config = dict(
    num_hidden_layers=9,
    hidden_size=128,
    num_attention_heads=4,
    num_key_value_heads=2,
    head_dim=32,
    intermediate_size=512,
    vocab_size=8192,
    hidden_act='tanh_gelu',
    norm='layernorm',
    norm_place='pre',
    norm_eps=1e-06,
    positions='learned',
    qk_norm=False,
    attn_scale=0.177,
    bias='none',
    tie_word_embeddings=True,
    parallel_block=False,
    init='normal',
    init_std_qkv=0.0442,
    init_std_o=0.0104,
    init_std_up=0.0442,
    init_std_down=0.0104,
    optimizer='muon',
    learning_rate=0.00883,
    lr_mult_qkv=0.4,
    lr_mult_down=1.5,
    beta1=0.9,
    lr_head=0.007,
    max_grad_norm=2.0,
    warmup_steps=200,
    schedule='wsd',
    decay_fraction=0.933,
    decay_shape='linear',
    final_lr_fraction=0.0,
    batch_tokens=[16384, 32768, 65536],
    max_seq_len=2048,
    doc_mask=True,
    train_tokens=154500000,
    max_steps=4124,
    dataset='wikipedia_en',
)
Each number is 128 + 32 x the weight over its row's rms, rounded and kept within 0 to 255. Layers, rows and columns count from 0. The size above them is the row's rms in percent of the matrix's.

# layer 2 MLP up, 512x128, rms 0.116, rows 199-225, columns 0-127
size [ 66  97 103  88  82  89 126  95  99  84 112  92 107  85 109 112 113  79  88  86 109 110 111  90 102 109  96]
[[129 100 140 151 112  99 165 128 184  85 111 116 157 117 132 107 133 199 139 140  99 120 178 119 142 103 114 142 131 163 104  88 138 104 125  68  86 138 119  85 144 110 166 149 115  71 144 114 192 172  93  67 138 137 100 148 105 126  53 128 154 140 143 155  79 149 184 157 112 196  92 119 144 168 109 173  93 124 154 217 107 120 106 121 115 111 130 139 172  32 156 215 123 131 134 128 136 176 106 161 106 139 143 116 139 114 122 115 134  98 164 149  97 161 161 184  98 109 117 118  95 138 127 108 114 203 124 108]
 [135  95  90 116 158 183 107 190  67 132 165 174 109 158 195 144 158 128 127 108 141  95  48 126 175  87 130 168 158  87 148 122  61 131 187 112 118 163 102 123 122 115 127 165  96 146 104 149 164  90 146 100  92  83 156 159 169 120 130 172 122 135 129 153 172 147 143 114 124 155 164  93 172 140  96 156 127 131  75 139 119  79  93  51  88 133 155 134 104 123 178 124 159 183 162  74  77  93 134 113 112  60 125 145  95 142  83 113 120 111 151 130 121 166 108 124 151 119 174 153 140 127 171 129  80 108  81 123]
 [126  82 148  73 128 143  84 214 125 118 221 134 131 122 131 109 104 117 136 189 129 119 168  84 128 126  75  76 187  85  99 126 188  87 100 187  75 141  71 132 128 169 139 145 170 125 143 115 100 163  86 144 127 126 104 169  95 150 103 146  85 145 157  99 116 151 109  82 146 119 104 158 125 150 125 151  87 168  96 128 127 112 119 118 139 108 102 118 133 122  72 120 133  83 113 127  63 108 123 158 118 125 135 122 121  96  79 178 134 103 139 151 127 183 171 161 172 153  64 184 157 150 141 145 192 147 120 167]
 [ 87 202 128 134 119  71 163 137 138  83 211 133 129 144 158 140 128 173 147 104 138  75 124 125 156 133 123  82 169 125 117  68 115  95 149 119 140  95 116 127 170 126 131  77 167 143 136 141 107 154 108 165  79 165 136 117 130 136  91  99 123  56 130 110 190 173 127 171  92  81 115 126  81 181 115 134 116  81 186 155 107 120 153 121 108  96  80  99 162 100 157 108 142 150  95 151 167 154 134  56 176 243 107 121 131  90 134 132 119 123 130 133  95 166 154 163 123 117 159 126 155 125  80 103 133 122 126 171]
 [147  61 148 107 163 114 146 108  88 125 119 176 126 132 148 164 112 109  81 129 130 173 109 153  94 151  74 102 153 139  56 121  58 136 123  91 114 149 113 139 139 147 104 152 158 122 137 165 136 174 152 162 121 154 155 184  77 132 109 112  87 164  98 102 184 145 119 104 119  96 167  86 166 160 181 141 129 162 100 162 129 144 108  86 140  75 108 171 182 110  61 156 112  44 158 158 149 179 134 134 121 102 135  94 120 117 133 166  55 149 135 146 166 146 149 169 147  98 124 155 182 151 158  84  81  95  83 114]
 [164 150  89 124 160 138  96  84 106 165 116 138 153 132 136 170 135 107 185 124  72 157 155 141  90  50 123 120  93 100 221 183  58 175 123 132 127 114 141 101 117 150 101 170 168 109  84 122 134  79 157 145 111 135 109 128 138 144 101  77  86  93 172 155 121 128 105 141 125 163 130  86 177  96 155 122 117 183 101  69 109 132 129 109 147 122 142 124 176  72 139 136  92 184  95 176  82 121 104 118 122 166 133  90  89 120 160 174 143  92 131 143 139 161 118 125 185  88 167 147 179 151 126  79 143 143 121 189]
 [119 169 121 158 169 155 114 142 168 100  82  82 104 133  98 121 106 167  96 102 159  97 123  53 135  69  80 133 116 167 145 105 130 136 145 134 146 181 163  88 226 131  56 179 145  76 113  96 166 172 129 157 124 182 139 120 111 126 137 175 124 101 147 132 126 114 126  81 123 130 133 119 121  47 142 123 142 137 156 124 117 202 150 133 165 143 141 123 154 137  82  97 108  96  83 183  60  41 140 113 110 143 101 106 132 135  98 122 139  97 143 135 162 148 145 146 118 208 157 126 134 128 162 106 136 151  85 123]
 [130 143  79 172 158  77  97 140 157  83  99 104  92 114  39 145 122 121 131 125 148 101  98 116 152 124 174 152 131 118  83  98 114 127 117 116 121 146 179 150 152 120 128 153  87  51 152 135 155 167 144 139 125 108 128 110  67  98 143 145 193 127 104  67 105 153 154 143 196 125 150 129 158  62 188  82 137 117 134 115 134 176  80 109  69 161  75  92 132 133 149  85 183 115 109  86 158 176 122 151 132 172 129 134 133 152  97 158  95 125 156 130 114 192 160 130  79 123 211 159 112 166 150 140 112 145 113 139]
 [ 93 171 140 153 132 175 125 120 169  35 161  80 124 142  52 182 153  86 159 113 116 121 133 117 117  87  59 161 106 108 124  80 132 147 194 160 160 187 158 146 155 126  87 152 152 101 119 175 107  95 112 161 127  72 110 172 173 121 134  86 140 142  99 151 132 149 187 117 178 128 123  92 118  90 145 113  92 151 206  63 155 113 131 154 165  90 144 125 172 158 136 150 127 100 141 128 128 143  87 122 109 130  89  71 153 162 117 121  71 124  99  75  90 106 111  91 118 122 161 117 107 145 143 158 129 164 136 115]
 [ 96 134 122 127 136 151 184 112 131  75 103 115 120 107  95 143  66 145  96 127 117 122 106  84  27 193 167 112 142 130 100  41 149 115 145 118 141 148 129 159 140 206 106  81 113 127 156 154 145 135 149 141 173 107 144  97 112 107  74 140 131 118 123 165 130 123 101 116 130 132 144 148 137 118  77 144 127 160 122 158 157 107 112 206 121  83 156  76 137 121  90 166 149 146 121  94  96 124  98 119  86 146 107 154  96  92 106 160 109 126 152 127 166 205 141  97  88 142 116  70 137 167 128 205 171 186 149 183]
 [ 98  88 134 154  88 111 119 134 106  86 157  92 117 193 185 122 135 127 167  86 117 177 104 127 128  74  90 154 119 122 124 155 121 169 173 140 119 112  99 183  98 146 101 209 103 145  64  84 126 107 127 213 135 178 133 162 204 126 123 141 109 145  90 161 177 143 171 110 154 112 148 133 129 161 116 127  48 144 131 107  94 112 105 145 165 100 141 124 128  95 121 129  85 141  83 178 128 102 195 170 111 121 117 154  89 149 149 167 146 109  66 135 154 143 119 132  82 142  83 143  83 128 132 144  55 162 122 133]
 [150 114 112 141  97 100 112  71 105 164  79 102  95 189 128 107 106  93 158 127 106 123 139 141  89  73 149  96 172 129 135 138 113  92 147 125 171 192 177  99 135 136  96  65 118  89 175 115 113 136  64 110 159 188 176 117 143 170 111 127 122  84 174 117  93 181 102 114  85 152 168 180 155 150  99 100 156 139 117 161 120 119 135 142 131 127 102 193 190 120 148 106 139 142 156 124 128 121  46  89 123 150 125 159 112  91 125 147 159 144 100 108 156 153  51 141 130 187 111  95  76 157 116  74 152 125 164 169]
 [145 115 128 174 142 141 112 186  97 120 120 204 129 172 107 136 146 151 152 108  76 122 111 111 144 114 125 114 141  87  99 143 144  85 148 132  79 153 100 145  52 173 116 113 108 152  63  74 130 128 145 142  73 173 147 113 180 125 128 193 136 118 102 147 188 124 155 137 143  82  94  67 190 179 139 136 127 133 109 140 126 154 126  99 104 135 143 100 162 146 155 157 113 100 130 174 127 144 137 113  51 139 145  83 153 176 110 116 149 107 189 171 143 194 165 140  67 112  95 165 138  87 153  84  75 173 105 137]
 [118  99  67 110 103 158 128 160 101  87  99 193 111 124 107  92 110 123  71 133  86  98 136 149  57 119 143 117 143 178  83 146 175 176 137 102 151 177 145 144 132  94  89 126  54  89  93 130 134 164 107 145 147 154 101 126 138 127 147  76 134 120 170 188 111  96  58 172 112 148  86 167 177 147 140 111 185 140  91 144 106 114 121 123  91 120 117 100 172 167 127 146 145  55 145 150 138 179 173 144  86  82 147 135 159 191 112 182 119 117 135 134 187 104 117 111 136 119 172 128 197 136 143 135 100 139 132 112]
 [141 157 129 141  62 184  97 151  88 104 125 153 147 103 169 175 124 176 124 143 112 135  74 120 138 113 107 158 117 117 136 105 125 136 180 146 120 202 141 178 153 134 146 100 181 162  67  95 150 172 105 136 108 103 138  99 139 169  79 141 105 112 198 120  85  74 122 122 130 112 136 123 111  97 110 130 204 100 123 151 154 118 107 139 136 115 126 183 118 145 133  37 124 144 110  92 142  97 134 143 183 158 126 127  45 123 154 123 114 124 103  88 108 208  66  71 141 146 175  92  97 133 130 112 108 167 171 141]
 [159 104 119 175 139 137  88 180 161 124 138 141  93 141  99 104 138 146 140 125  98 166 148 136 123 118 155 172 169  70 114 105 163 175  93  85  70 131 212  92  78 183  75  88 125  91 152 142 137 123 144  86 104 117  82 114 203 105 171 161 120  84 164 117  89 107 187 108 128  53 110 145  88 130 143  98  87 164 142 105 140 158 116 161 136 168 138 147 128 102 126 162 114 172 108 162 119  95 146  96 170 113  81  69 138 115 140 118 134 104 149  84 140 116 143  70 135 117 132 115 175  69 165 119 186 161 142 148]
 [ 76 173 155 148 153 103 204  52 118 139 144 125 125 107 149 143 106 169 135 112 136 151 181  77 116 134 139 137  77 129 127 131  79  42  75 110 160 142 121 136  98 112 176 127 137 127 159 160 104  75 158 114 148 158 103 124 145  83 101  65  99 124 121 144  71 129 155 136 197 127 128 114 140 180 137 143 217 136 140 147 102 103 122 175 120 143  75 186 122 121 150  80 132 129 131 170 106 122 103 165 122 123  93  68  90 157  61 156 158 150 171 106 113  85 179 100 114 119 159 121 116 146 114 134 128 161 139 174]
 [ 72  77 124  83 125 158 117 133 128 130 102 102 182 152 160 124 131 125 128  74  91 109 109 112 128 111 102  78 132 139 156 168 113 141 121 128 118 128 147 107  77  94 165 156 128 133 170  92 135  87 183 157 123 175 133 130 165 119 169 125 130 132 163 133 100 149 156 123 112 126 166 116  92  69 136 225 129 132 160  87  98 154 101  49  91 191 130 167 108 132 153 119 169 115 184  78 123  72 132 184 128 124 112 206 114 190  97 160  85 127 134 139 125  77 121 181 110 165  49 119 176 138 104 111 132 123 127 139]
 [146 198 137 113  56 123 145 174 165 141 106 121 123 141 162 121 179 138 102 208 135 111 110 135 119 123 117 131 135 145  68  86  98  92 157 155 180 125 180 136  70 133 151 101 162 102 159 107  86 117 107 104  85 128  84 166 139 119 118 147 107  91 143  73 178 143  60  73 112 102 100 153 157 146 197 111  72 129 121 145 122 163 122 131 207 135 125 115 101 112 106 153 144 151  81 161 120 155 124  73 144 157 109 116 124 140 125  83 155 118 121 152 122 172 170 131 130 110 196  72  69 149 107  65 155 117 114 150]
 [115 180 121 134 178 122 107 141 134 119 131 146 120 153  88 155 151 128  61 121 119 101 155 131  90 117 118 154 143 158 120 117 159 155 110 165 119 113 167  50  98  75 107 142 142  96  85 128 162 186 109 148 107 137 119  99 117  69 158 179 177 120 154  89 160 163 132 124 138  94  41 138 154 123  64 125  64 131 162 149 174 138 173  93 122 147 161 141 126  98  95 165  82 131 126 112 107 133 211 136 123 110 176  83 108 128 116  67 125  80 111 155 144 158 177 155  66 155 113 101 109  96 207 118 135 159 156 142]
 [131 139 175 148 134 134 123  92 149 125 165 128 102 130 168 167 156 112 111 120 162 132 156  96 112 103 150 133 117  93  95  68 125 126 115  65  92  91 132 100 129 158  50 139 105 151 112 180 116 125 109 173 178 122 155 150 148  47 134 141 105 118 186 177 110 140 112  74  82 105 136 127  97 165 160 195 127 158 105 142 151 167 124  64 163 108 180 189 163 146 170 108 198 153 131 122  81 148 154 129 171 137 144 107 131  84 110 120 133  43  69 124 116 111 105  63 166 102 140 120 138 117 142  90  82 129 100 145]
 [112  67 131 163 147 191  90 138 164  78 149 111 135 156 129 120 143 134 123 163 157 162  92 117 196 118  74 180 141  94 104  97 127 116 129 175 181 116 132  98 126 180 110 144 150 201 142 114 167 134  78 132 122  70 121 127 148 103  95  70 105 128 165 138 134 110 133 106  78 179 178 147 145 141  99  83  74 116  99 113 132 102  93 138  98  74 148  76  87 133 121 132 106 155 169 152 106 128 139 169 107 114  93 120 132 178 140 129 147 162 144  91 116 135  52 110 212 151 149 121 131 151 156 189 170 109  95 176]
 [106 136 121 166  97 162  77 135 122  84 133 121  87 157 162 121 129  70 106 123  74 164 148 115 113  68 143 120  87 110 184 100 107 173 110 176 130 117 127 141 100 112 140 151 175 171 135 115  97 131  95 166 169 115 122 177 189 122 201 130 126  59 180 118 162 149 196 111 135 122 116 114 147 125 118 135 118  93 120 116 109 113 120 143 160 125 112 135 138 123 129 131  82 136 159 142 189 135 125 197 143 187  78 124  97 114  91 174 115 115  77  97 109 151  77 119  31 128 183 108 103 172 162 106 164 161 172  95]
 [120 163 111 139 133 141  98 126 147 108 108 127 184 135 117 132 113  91 126  86 174  49 124  99 143 142 131 126  64 165 137 114  68 185 166 173  96 129 115 128 192 150 135 166 120  90 135 153 165 137 103 161  87 116 117 148  61 126  70 128  82 144 199 122  96 119 143 128 133 142 150 163 181 100 130 195 125 118 131 154 121 171 143 114 161 102 134 135 109 144 159  81  83  84 119 130 137  96  98  63 129 182  41 151 166  84 117 164 112 140 110  64 128 127 148 166 155 126 126 117 137 172 101 102 103 208 147 128]
 [ 79 125 102 145 139 164  62  82 146  98 112 148  91 132 124 104 103 146 109 100  99 119 127  92 158 113 161 180 117 149 153  98 164 132 142 120 175 151 183  96  98 129 135  86 141  70 116 129 192 140  86  87  96 181 104 163 145 177 117 127 125 112 215 119  71 106 137  96 108  77  98 144  99 168 120 138 160 105 140 111 120 103 160 185  62 169 145  91 134  96 149 147 159 174 139 160 173 117 122 133 135 148  69 108 121  94 159 137 147 158  89 105  95 134 109 131 173 144 146 101  97 219 134 196 145 103 114 170]
 [119 174 119 138 100 120 106 141  91 114 155 137  95  76  91 142 117 109 135 134  71 156 151 159 120  76 181  62 103 134 132 132 127 136 142 137  81 154 113 155 112 131 132 128 124  78 159  74 118 128  85 138 178 116 187  74 139 154  95 168 111  93 126 187 166 179 127 143 142  96 198 163 109 114 108 116 138 127 170 153 185 129 131 149 125 160 115 167 165  92  97  66 172  76  92  86  79  86 152 181  86 144 164 168 155 122 118 131  76  89 184 109 116  79 150 119 151 129 155 118 175 125 134  46 134 153 145 136]
 [104 114  64 143  95 146 118 161  85 112 142 125 101 183 109 125 158 130 155 152 120 111  79 127 128 116 161 171 124 113 129 147 107 123 132 159 120 151 124 128 184 140 136 123 113  99 124 200 102 129 135 105  85 124  70 158 122  94 131  98  88 144 165 165 143 146 117  84 182 131 127 112 100 147 190 105  93  85  99 100  91 154 117 196 127 155 127 110 163  91  80  62 101 168 119 119 149 158 211 180 158 160 107 163  88 164 139 131 109 128  72 164 107 181  77 174 111 165 207 137  93 112 148 144 125 124  76  70]]
# layer 2 MLP down (transposed), 512x128, rms 0.0751, rows 199-225, columns 0-127
size [ 66 100 103  89  72  83 135 112  89  79 122  99  96  90  87 119  86  81  90  86 107  84 115  91 102 108  96]
[[179 181 151 107  81 119  88 170 119 110 144 126 103 153 190 167 133  98 135  91 137 149  58 132  60  55 171  93  92  90 121  92  91 122 131 197 112 100 119 153 136 195 104 118  97  99 130  98 141 111 118 185 124 169 115 155  65 139 132 168 110 107  68 127 146 124 113  97 169 133 163 151 134 127 121  91 148 126 127  85 166 104 181 174 151 184  90 105 133 147  96 138 109 103 207 177 107 102 145 116 177 152 124 142 151 109 122 152 141  95  98 120 164 132  82 147 102  77 135 114 170 156 152 141 164  96 127 158]
 [107 129  81 149 153 145 143 104  98 142  67 164 141 179 166  85  80 124 129 149 125 114  95  84 167 161 145  94 132 111 124  92  58  91 177 125 103 140 109  77 157 108 145 145 146 120 139 125 217  93 169 182 109 134  84 125 218 131 164 143 135 140 128 103 147 178 138 140 146 144 134 127  79 109 120 147  97 124  72 176 142 148 114 175 102 174 153 148 155 159 155 143 124  73 158 108 154 135  95 136 111 104  99  96 186  83 103 102 131 102  78  91 160 139  91 152 144 118  70 137 199 151 128 123  58 101 122 130]
 [190 150 169 148 105 112 116 109 103 132  67 111 155 148 174 178 161 151 100  98 121  66 126 144 133 137 142 209  97 115 124  95 119 194 105  90 171 119 166 113 147  99 133 127 104 126 154 104 121 136 121 103 133 102 153  84 113 173 153 142 143 102  92 161 124  92 159 215 180  85 206  82  81  60  95 132 168 111 137 150 121 104 158 121 116 135 136 147 131 106 114 123 129 112 115 103 138 160 176 135 161 164 135 141 130 142 140 111 109 137 116 121 160 106  90  94  48  99 212  88  87 168 117 107  69 111 128  92]
 [149 127 150  89 103 104 166 125 161 166 172 174 143 164 178 166 166 150  83 148 106 143 169 145  95 115 106 111 110  65 159 152 107 125 120 170 135  82 137  63  98 126 110 118 166 157 116 171 114 134 173 139 110 155  52  89  85 168 158  90  37 131 167 154  92 124  69 104 109 104 123 170 119 124  42  65 107  93 187 132 114  95 159 141  79 142 102 177 118 148 153 130 131  96 166 185 181 150 175 114 110 156 119 146 122 135  89 141 127 144 145 111  99 151 134 146 118 126 140 150 143 129  74 148 121 153 107  96]
 [183 147 127  91  88  80 134 153  43 116 121 169 181 113 111 166 162 145 115  47 148 122 123 106 114 115  90  91 182  97 143 180  91 145 126 143 173  98  55 136  92 154 137 157 145 117 142  33 133 160  89 162 188  92  88 128 101 116 145 169 154 189  88 148 104 100 139 142 141 137 123 120 125 127 168 159 150 127 111 128  97 148 122 142 107 165  60 109 149 140 122 123 114  88  84 112 145 128 119  96 184 130 184 173 161 119 119 163 126 145 176 106 114 104 111 130 159 179 109 140  92 178 146 130 162  90  98 111]
 [103 116 185 150 112 179 150 175  93 180 148 119 113  72 126 122 106 137 111 185  88 129  87 155 100 126  88 168 142 165 154  91 151 122 153 138 133 166  79 157 170 159 147 182 100 116 175 136  95 169 107 169 111  84 141 172 183 146 124 116 107  91 140 125 140 162 153 132 142  63 103 129 103 144 137  62  75 155 132  83 128 115  47 170 109 204 100 149  78 152  83  53 117 127 122 140 173 152 129 107 155 107 164 150  86 131 127 100 177 164 156  93 123 175 105 118 106  89 129  97 112 149 127 126 130 102 103 109]
 [111 130 106 138 180 137  98 121  52  83 124 121  65 158 106 158 125 167 143 153 190  73 117  77 127 149 102  84 152 108  98 123 118 134 122 151 140 189 120 136 192 159 130 135  88 140 108 137  86 174 161 101 166 158 109 142 135 119 133 104 172 123 103  97 105 132  86  80 153 160  89 147  93  91 128 154 110 137 142 108 111 123 152 144 113 170 129 182 202 160 149  79 105  83  85 149  92 102 177 149 135 131  71 104 102 186  99 119 180 112  88 169 140 184 136  98 156 170 174 119 179 102 148 165 117 111  70 112]
 [ 87 180 175  89 144 131  87 143 137  87 125 111  94 126 134 132 109 133 147  99  94 143 127 100 112  76  88  67 117  87 112 211 128 162 102 159 161 142 116 191  84  86 111 126 182 129  95  73 150  97 140 157 127 175 127 139 127 169  68 129 137 179 135  75 210 138 183 123 163 105 175 165 101 104 122 133  94 103 124  90 186 127 122 137 221 170 142  96 140 161  88 130 126 120 136 141 115 110 124 155  91  66  83 184 127 121 129 141  87 152 158  99 152 127 137 153 142 158 131 142 141 120  84 137 120 116  81 161]
 [100  94 149 119 116 161 108  88  99 145  61  79 136 114  40 140 157 104 122  96 140 178 147 134 137  82 132 145 156 114  31 143 131 132 104 116 152 144 149 145 156 119 119 183 131 141  78 145  83 143 133 127  69  87 144  88 116 148 114 152  90 120 152 166 139 127 137 144 122 129 125 156 143 186 148 178 145  53  88 168 160 167  99 121 155 176 111 104 126  64 179 132  90 152  85 155  80 165 183  98 125 106 126 147 137 139 156 141 204 103 169 171 138 145 155 151 117 120 154 109  98 197  85  95 114 113 131 146]
 [128  70 130 102 153 115 114 153 115  96 119  98 155 163  73 124 102 103 154 156  73 146  96 120 154 142 179 134 118 156 105 100 174 133 125 158 157 150  77 108  75 139 158 106 114 134 146 112 154  95  84 150 187  87 155 103 139 180 140  99 137 151 144 142 143 164 187 112 143 141 132 169 110 167 107 131  74 117 197 109 141 142 135  84  80 126 136  61  62 161 105 139 198 162  89  76  60 152 163 140 120  77 118 130  84 100  99 115 113 177 128  89 126 159 148 146  78 111 172 115 146 135 120 125 139 220 163 128]
 [132 115 102 133 125 182 124 189 148  87 145  58  97 119  72 126 112 164 165 131 129 129 167 165 131 100 124 111  93 183 140 109  67 174 130 180 110 133 141 147  97 132 144 164 112 131  85 111 122  81 180 125 134 124 159 132 188 151 192  83 102 131  79 173 186 114 105 145 148 103 117 103 104 140 128 147 183  86 174 101 142 164  56 118 127  73 153 117 117 114 141 104 120 128  82 164 111 184 105 136 104  82  37 161 123  97 123 185 188 112 119 111 178 155 126 142  95 134 169  78 111  99 123 140 119 122 123 111]
 [ 69 149 118 151  93 125  80  85 121 168 159 158 114 151 126  69 133 119  54 119  97 112 211 135 134 168 127 175 134 115 113 103 199  72 103 187  96  86  81 150 105 129 158 116 139 135 127 127 121 151 129 114 147 146 132 139  90 111 170 108 120 117 129 146 136 149  89 162 136 104 212 145 100 143 189  93 133 153 129  96 102 188 140 125 114 126 135 184 106 159  33 139 135 141 131  97 149 150  97 163 149 135 121 155 113 148 130 191 107 113 136 105 115  76 110  81 158 130 146  78 135 184 141 148  80 165  67 111]
 [ 93 111 111 202  95 129  90 168 120  96 117 115 107 167 128  71  90 128 162 130  43 114 143 109 150 209 187  86 139 128 106 150 150 142 143 138 138 140 147 142 144 199 113 139 117 170 124 122 120 114 211 146 137 129 115 136 178 102 119 160 144 100 105 163 116 139 156 148  96 150 126  83 101  94  62 158  87 100 115 131 146 175 101 110 121 145 121 148  97 143 212 110  61 171 157 112 127 140  70  94 109 146 141  82 136 170 104 136 107  52 150 146 188 155 157  89 128  98  89 136 112  97 124 128 121 137 118 173]
 [120 182 117 151 110 109 113 153 121 127 139  70 156 140 152 152 164 135 170 168  82 128 160  79 105 146 164  95  89  37  94 136 104  75 169  67 149 136 123 159 103 166  88 116 174 165 143 193  67 130 179 103 119 128  46 148 139 123 157 110 135  82 152 144 118 129 190  79 118 167 101 131 135 146 126 141 100  80 146 128 102 149 185 125 115 118 161 190 119 148 158 153 129 183 128 112 134 117 139  92 117 177 152 108 135 104 158 124  76  99 136 132 176 121  97 133 116 102 136 177  61 142 130 135 106 132  56 110]
 [ 92 119 127 134 146 114 215  85 156 161 134 105 129 118  89  80 123  71 160 143 199  92 150 164 105 139 148 115 140 110 125 171 150 157 110 103 158  68  95 101 142 127 107 168 152 134 124 127 100 149 123  74 142 142 150 121  84 130 165  36 134 126  99 147 157  79 132 132 111 157 153 207 144 187 141  77  80 144 157 102 106 150 154  92 122 112 108 105 128 123 160 152 168  98 100 111 124 188 142 149 110  99 145 126 177 133 120 145 151 151 155 161 169  79 189 123  91  73  62 140 146  55 129 143 145  99  98 111]
 [104 148 152 119 151  86 126 151 127  75 157 152 129 131  90  89  92 158 133 152 144 119 142  81 139 137 151 193 135 126 107 105 104 138 156  90  74 107 160  45 124 161  98 135 114 107 127 113 178 180 175 149 108 109  94  73 205 164 133 107  85 131 173 138 100  80 131 120 137  98 151 169 114 122 176 134 105 165  99 136 131 136 176 128 105 132 165 187  91 165 139 141 117  91 154  88 111 153 109 135 131 159 181  84 123  71 154  82  83 108 115  73 148 134 173 184 188 148  85 129 144  52 125 121 137 129 138 185]
 [149  75 102 102 114 176  55 162 126 161 152 139 157 145 111  95 123 113 128 119 125 104 112 202 127 111 115 128 185 139 157 128 160 207 155 179 130 112 140 135 139 139  59 118 113  92 132 115 156 216  88 145 134 123 171 130 118 156 173 161 184 112 167  96 176 131 124 132  68 125  93 134  99 101 125  92  41 109 151 125 154 113 114  67  92  98 162  94 131 112 138 162  89 115 140 143 166 140 129  80 132 145 131 172 177 156 180 123 101 140  78 127 150 134  40 141 123 104 110 108 161 119 138  92 125 115 139  79]
 [174  88 175 137 103 136 108 135 162 142 102 118 133 140 130 115 133  75 135 134 121 150 112 135 191  94 164 107 103 146 152 122 130  98 144 121 149 122 219 100 169 121 202 118 144 104 134 141 132 123  97 125  80 116 155 133 156 101 138 138 148 120 194 132 106 152 167 162 103 135  79 129  72 149  72 196  64  87 132  84 120 101  92 130  97 174 146 164 141 204 145 110 173 159 131  85 185 126 112 140 137 132 106 102 105 131 137 152 150 161  79 162  24 124 118 102 110  83 150 114 165  90 118  87  98 129  70 148]
 [131 151 177 116 137 132 142 117 163 173 122 151 157 165 154 161 113 116 140  89 177 183 157  91 142 144 103 162  91 153 119 109 183  89  96 106 125 147 108 131 133  72 138 140 114 100  77  96  93 159 178 166  84 187 160 176 178 108 137  92 109  52 122 124  81 117 170 127 134 161 150 113 120  83  91 113 131 125 174 162 135 155 129  90  67 177 179 160  52 162 152 123 112 173 134 137 128  97 109 113 145 123 139 112  94 197 137  92 123  76  99  65  74 104 122  97 152  91 170 101 101 171 128 103 133 147 108 156]
 [153 132 154 160 142 182 130 153 118 123 175 121 119 149 149 192 135 116 146 135 156 138 145 102 157 108 153  75 133 107 136  76 104  92 143 149 159  79 112 156  75 134  58  93 145 144 140 105 132 104 146 118 124 143 143 124 168 166 132 154 128 122 147  96 132 101 115  66 157 154 167  87 172 141  84 194  44 148 125 145 153  81 125 120 127 126 131 101 150 156 103 115 190 148 166 132  93  64  95 149 104  92 184  92 158  97 154  64 106 119 118 130 146 119  61  73  77 133 126 188 128 180 131 199  97  97 159  94]
 [ 25 145 121 122 162 174 104 177 103 141 132 104  97 111 119 127  71 105 101 171 115 150 134 146 119  92 168 167  87 151 139  79 126 137 108 112 116 133 115 118 146 128 170 140  85 202 130 123 112 128  57 173 167  86 159 167 108 133 149 169 117 158 158 174 106  77 158 207  89  98 183 131  96 125 123  96  94 110 153 110 102 118 121  96 114 165 143 137 159 140 151  89  60 111 121 126 135 147  63 111 136 138 100 162 126 133 115 138 156 161 202 156 125 159 156 106 169 154  95 105  96  88 154 141 127  52 151 156]
 [120 203 143  78 111  88 143 116  66 189  81 111 122  51 116 120 120 126 111 109 145 128 173 138 145 169 177  92 125 209 148 201 123 133 130  80  80 134  98 131 135 102 127 122 108  94 136 148 147 110 134  86 114 158 131 139 116 151 122 168 105 139  83 142 136 107 126 152 152 133 101 108  66 128 117 178 232 109 130 137 120 171 112 160 175 198 114 129 161  94 112 153 143 147 110 106 132 130  95  89 157 125 184 148 139  96  94 101 111  88 127 183 135 135 198 135  57 122 100 117 148 112  79 126 116 117 140  99]
 [116 116 185 110  94 182 107 158 144 109 163 131 101 135 156 171  60 129  98 139 140 111 211 154 118 166  76 107  80 135 161 106 111 128 123 157 130  82 185 161 136  75 121 152  82 143  98  66  50 104 131 159 145  95 123 139 174 141 172 107 114 101 112 115 150 194 180 185 114  92 116 191 121 124  77 103 121 137 138 125 133 104 164 166  91 143 128 121 125  80 123 134 116  97 105 100 141 146  85 153 133 174 182 146  98 111 151 161 160 150 114 175 131  80  96 177  74 166  90 116  98 165 104 141 121 158 118 109]
 [101  61  99 159 157 131 152 101 134  83 107 160 128 103 202 118  78 110 118 129 160 135 121 118  93 106 119 144 156 134  73 146  96  95 148 171 105 136 136 126 139 116 140 123 161 174 152 113 145 132 123 119 114 119  68 119 114 150 139 150 161 122 117 120 153  67 141 112 129 119 107  84 145 215 119 173 126 121 170 141 156 191  99 147 156 129 106  86 207 118 173  60  97 149 169  68 170 117  96 106 162 117 120 128 159 126  88  96 106 113 101 215 105  71  87 173 109 165 134 119 114 194 132  96 122 157 191 114]
 [124 143 172  86 196 121 120 126 122 101  64 170 113  76 158  84 127  65 112 129 123 123 107 129 157 137  77 128 135 102  89 139 105 148 111 112  86 161 186 127 122 132 110 168 125 157 165  64 138 145 136 144 121 124 155 128 172 170 179 146  90  86 100 103  78 101 141 122 121  79 134 149 128 163 169 137 114 139  51 103 106 153 178 118 124 148 101 121  98 125  84 117  90 163 116 172  88 151 145 149 144 142 122 189 138 128  89 129 129 117 112 195 147 112 160 173 109 126 127 113  89  65 202 140 180 160 210  78]
 [107  73  63 147 177 159 173 120  87 172 111 182 144 105 141 126 125 131  70 148 163 117  93 177 129 177 178 157 118 197 149  69 100 159 143 107 182 113 110 158 160 122 112 114 150 156 170 129 157 131 109 138  98 162 166 164 113 106  92  99 157 115  97 167 155  38 151  89 148 105 123  83 138  95 140 114 165 163 105 138 198 137 133 128 104 101  65 175 149 116 128 159  87  79 185  91 100 110 126 131 124 132 124 131 146  90  71  97 127 119 117 108  99 124 108 110 133 133 123 108 128 191  82 126  93 186 159 124]
 [115 106  91 135 129 165 147 134 115  94 156  76 132 150 177  95 173 139 164 127 143 158 193 136 129 104 103  71  87  66 120  79  53 143  90 129 130 129 127 146 115 124 115 104 108  94 141  85  83  84 124 118 130 135 139 183 110 206 106 111 188 179 188 137 166 157 109 104 122 102  99 144  92 159 137 106 218 112 209 103  91 119 119 117 139  84 107  95 210 155 132 117 119 177 143 161 106 113 105 135 124 135 162 160 115 115 104 152 121 173 137 167 172 111 134  71 143 106 126 117 117 123 123 140  64 137 131 162]]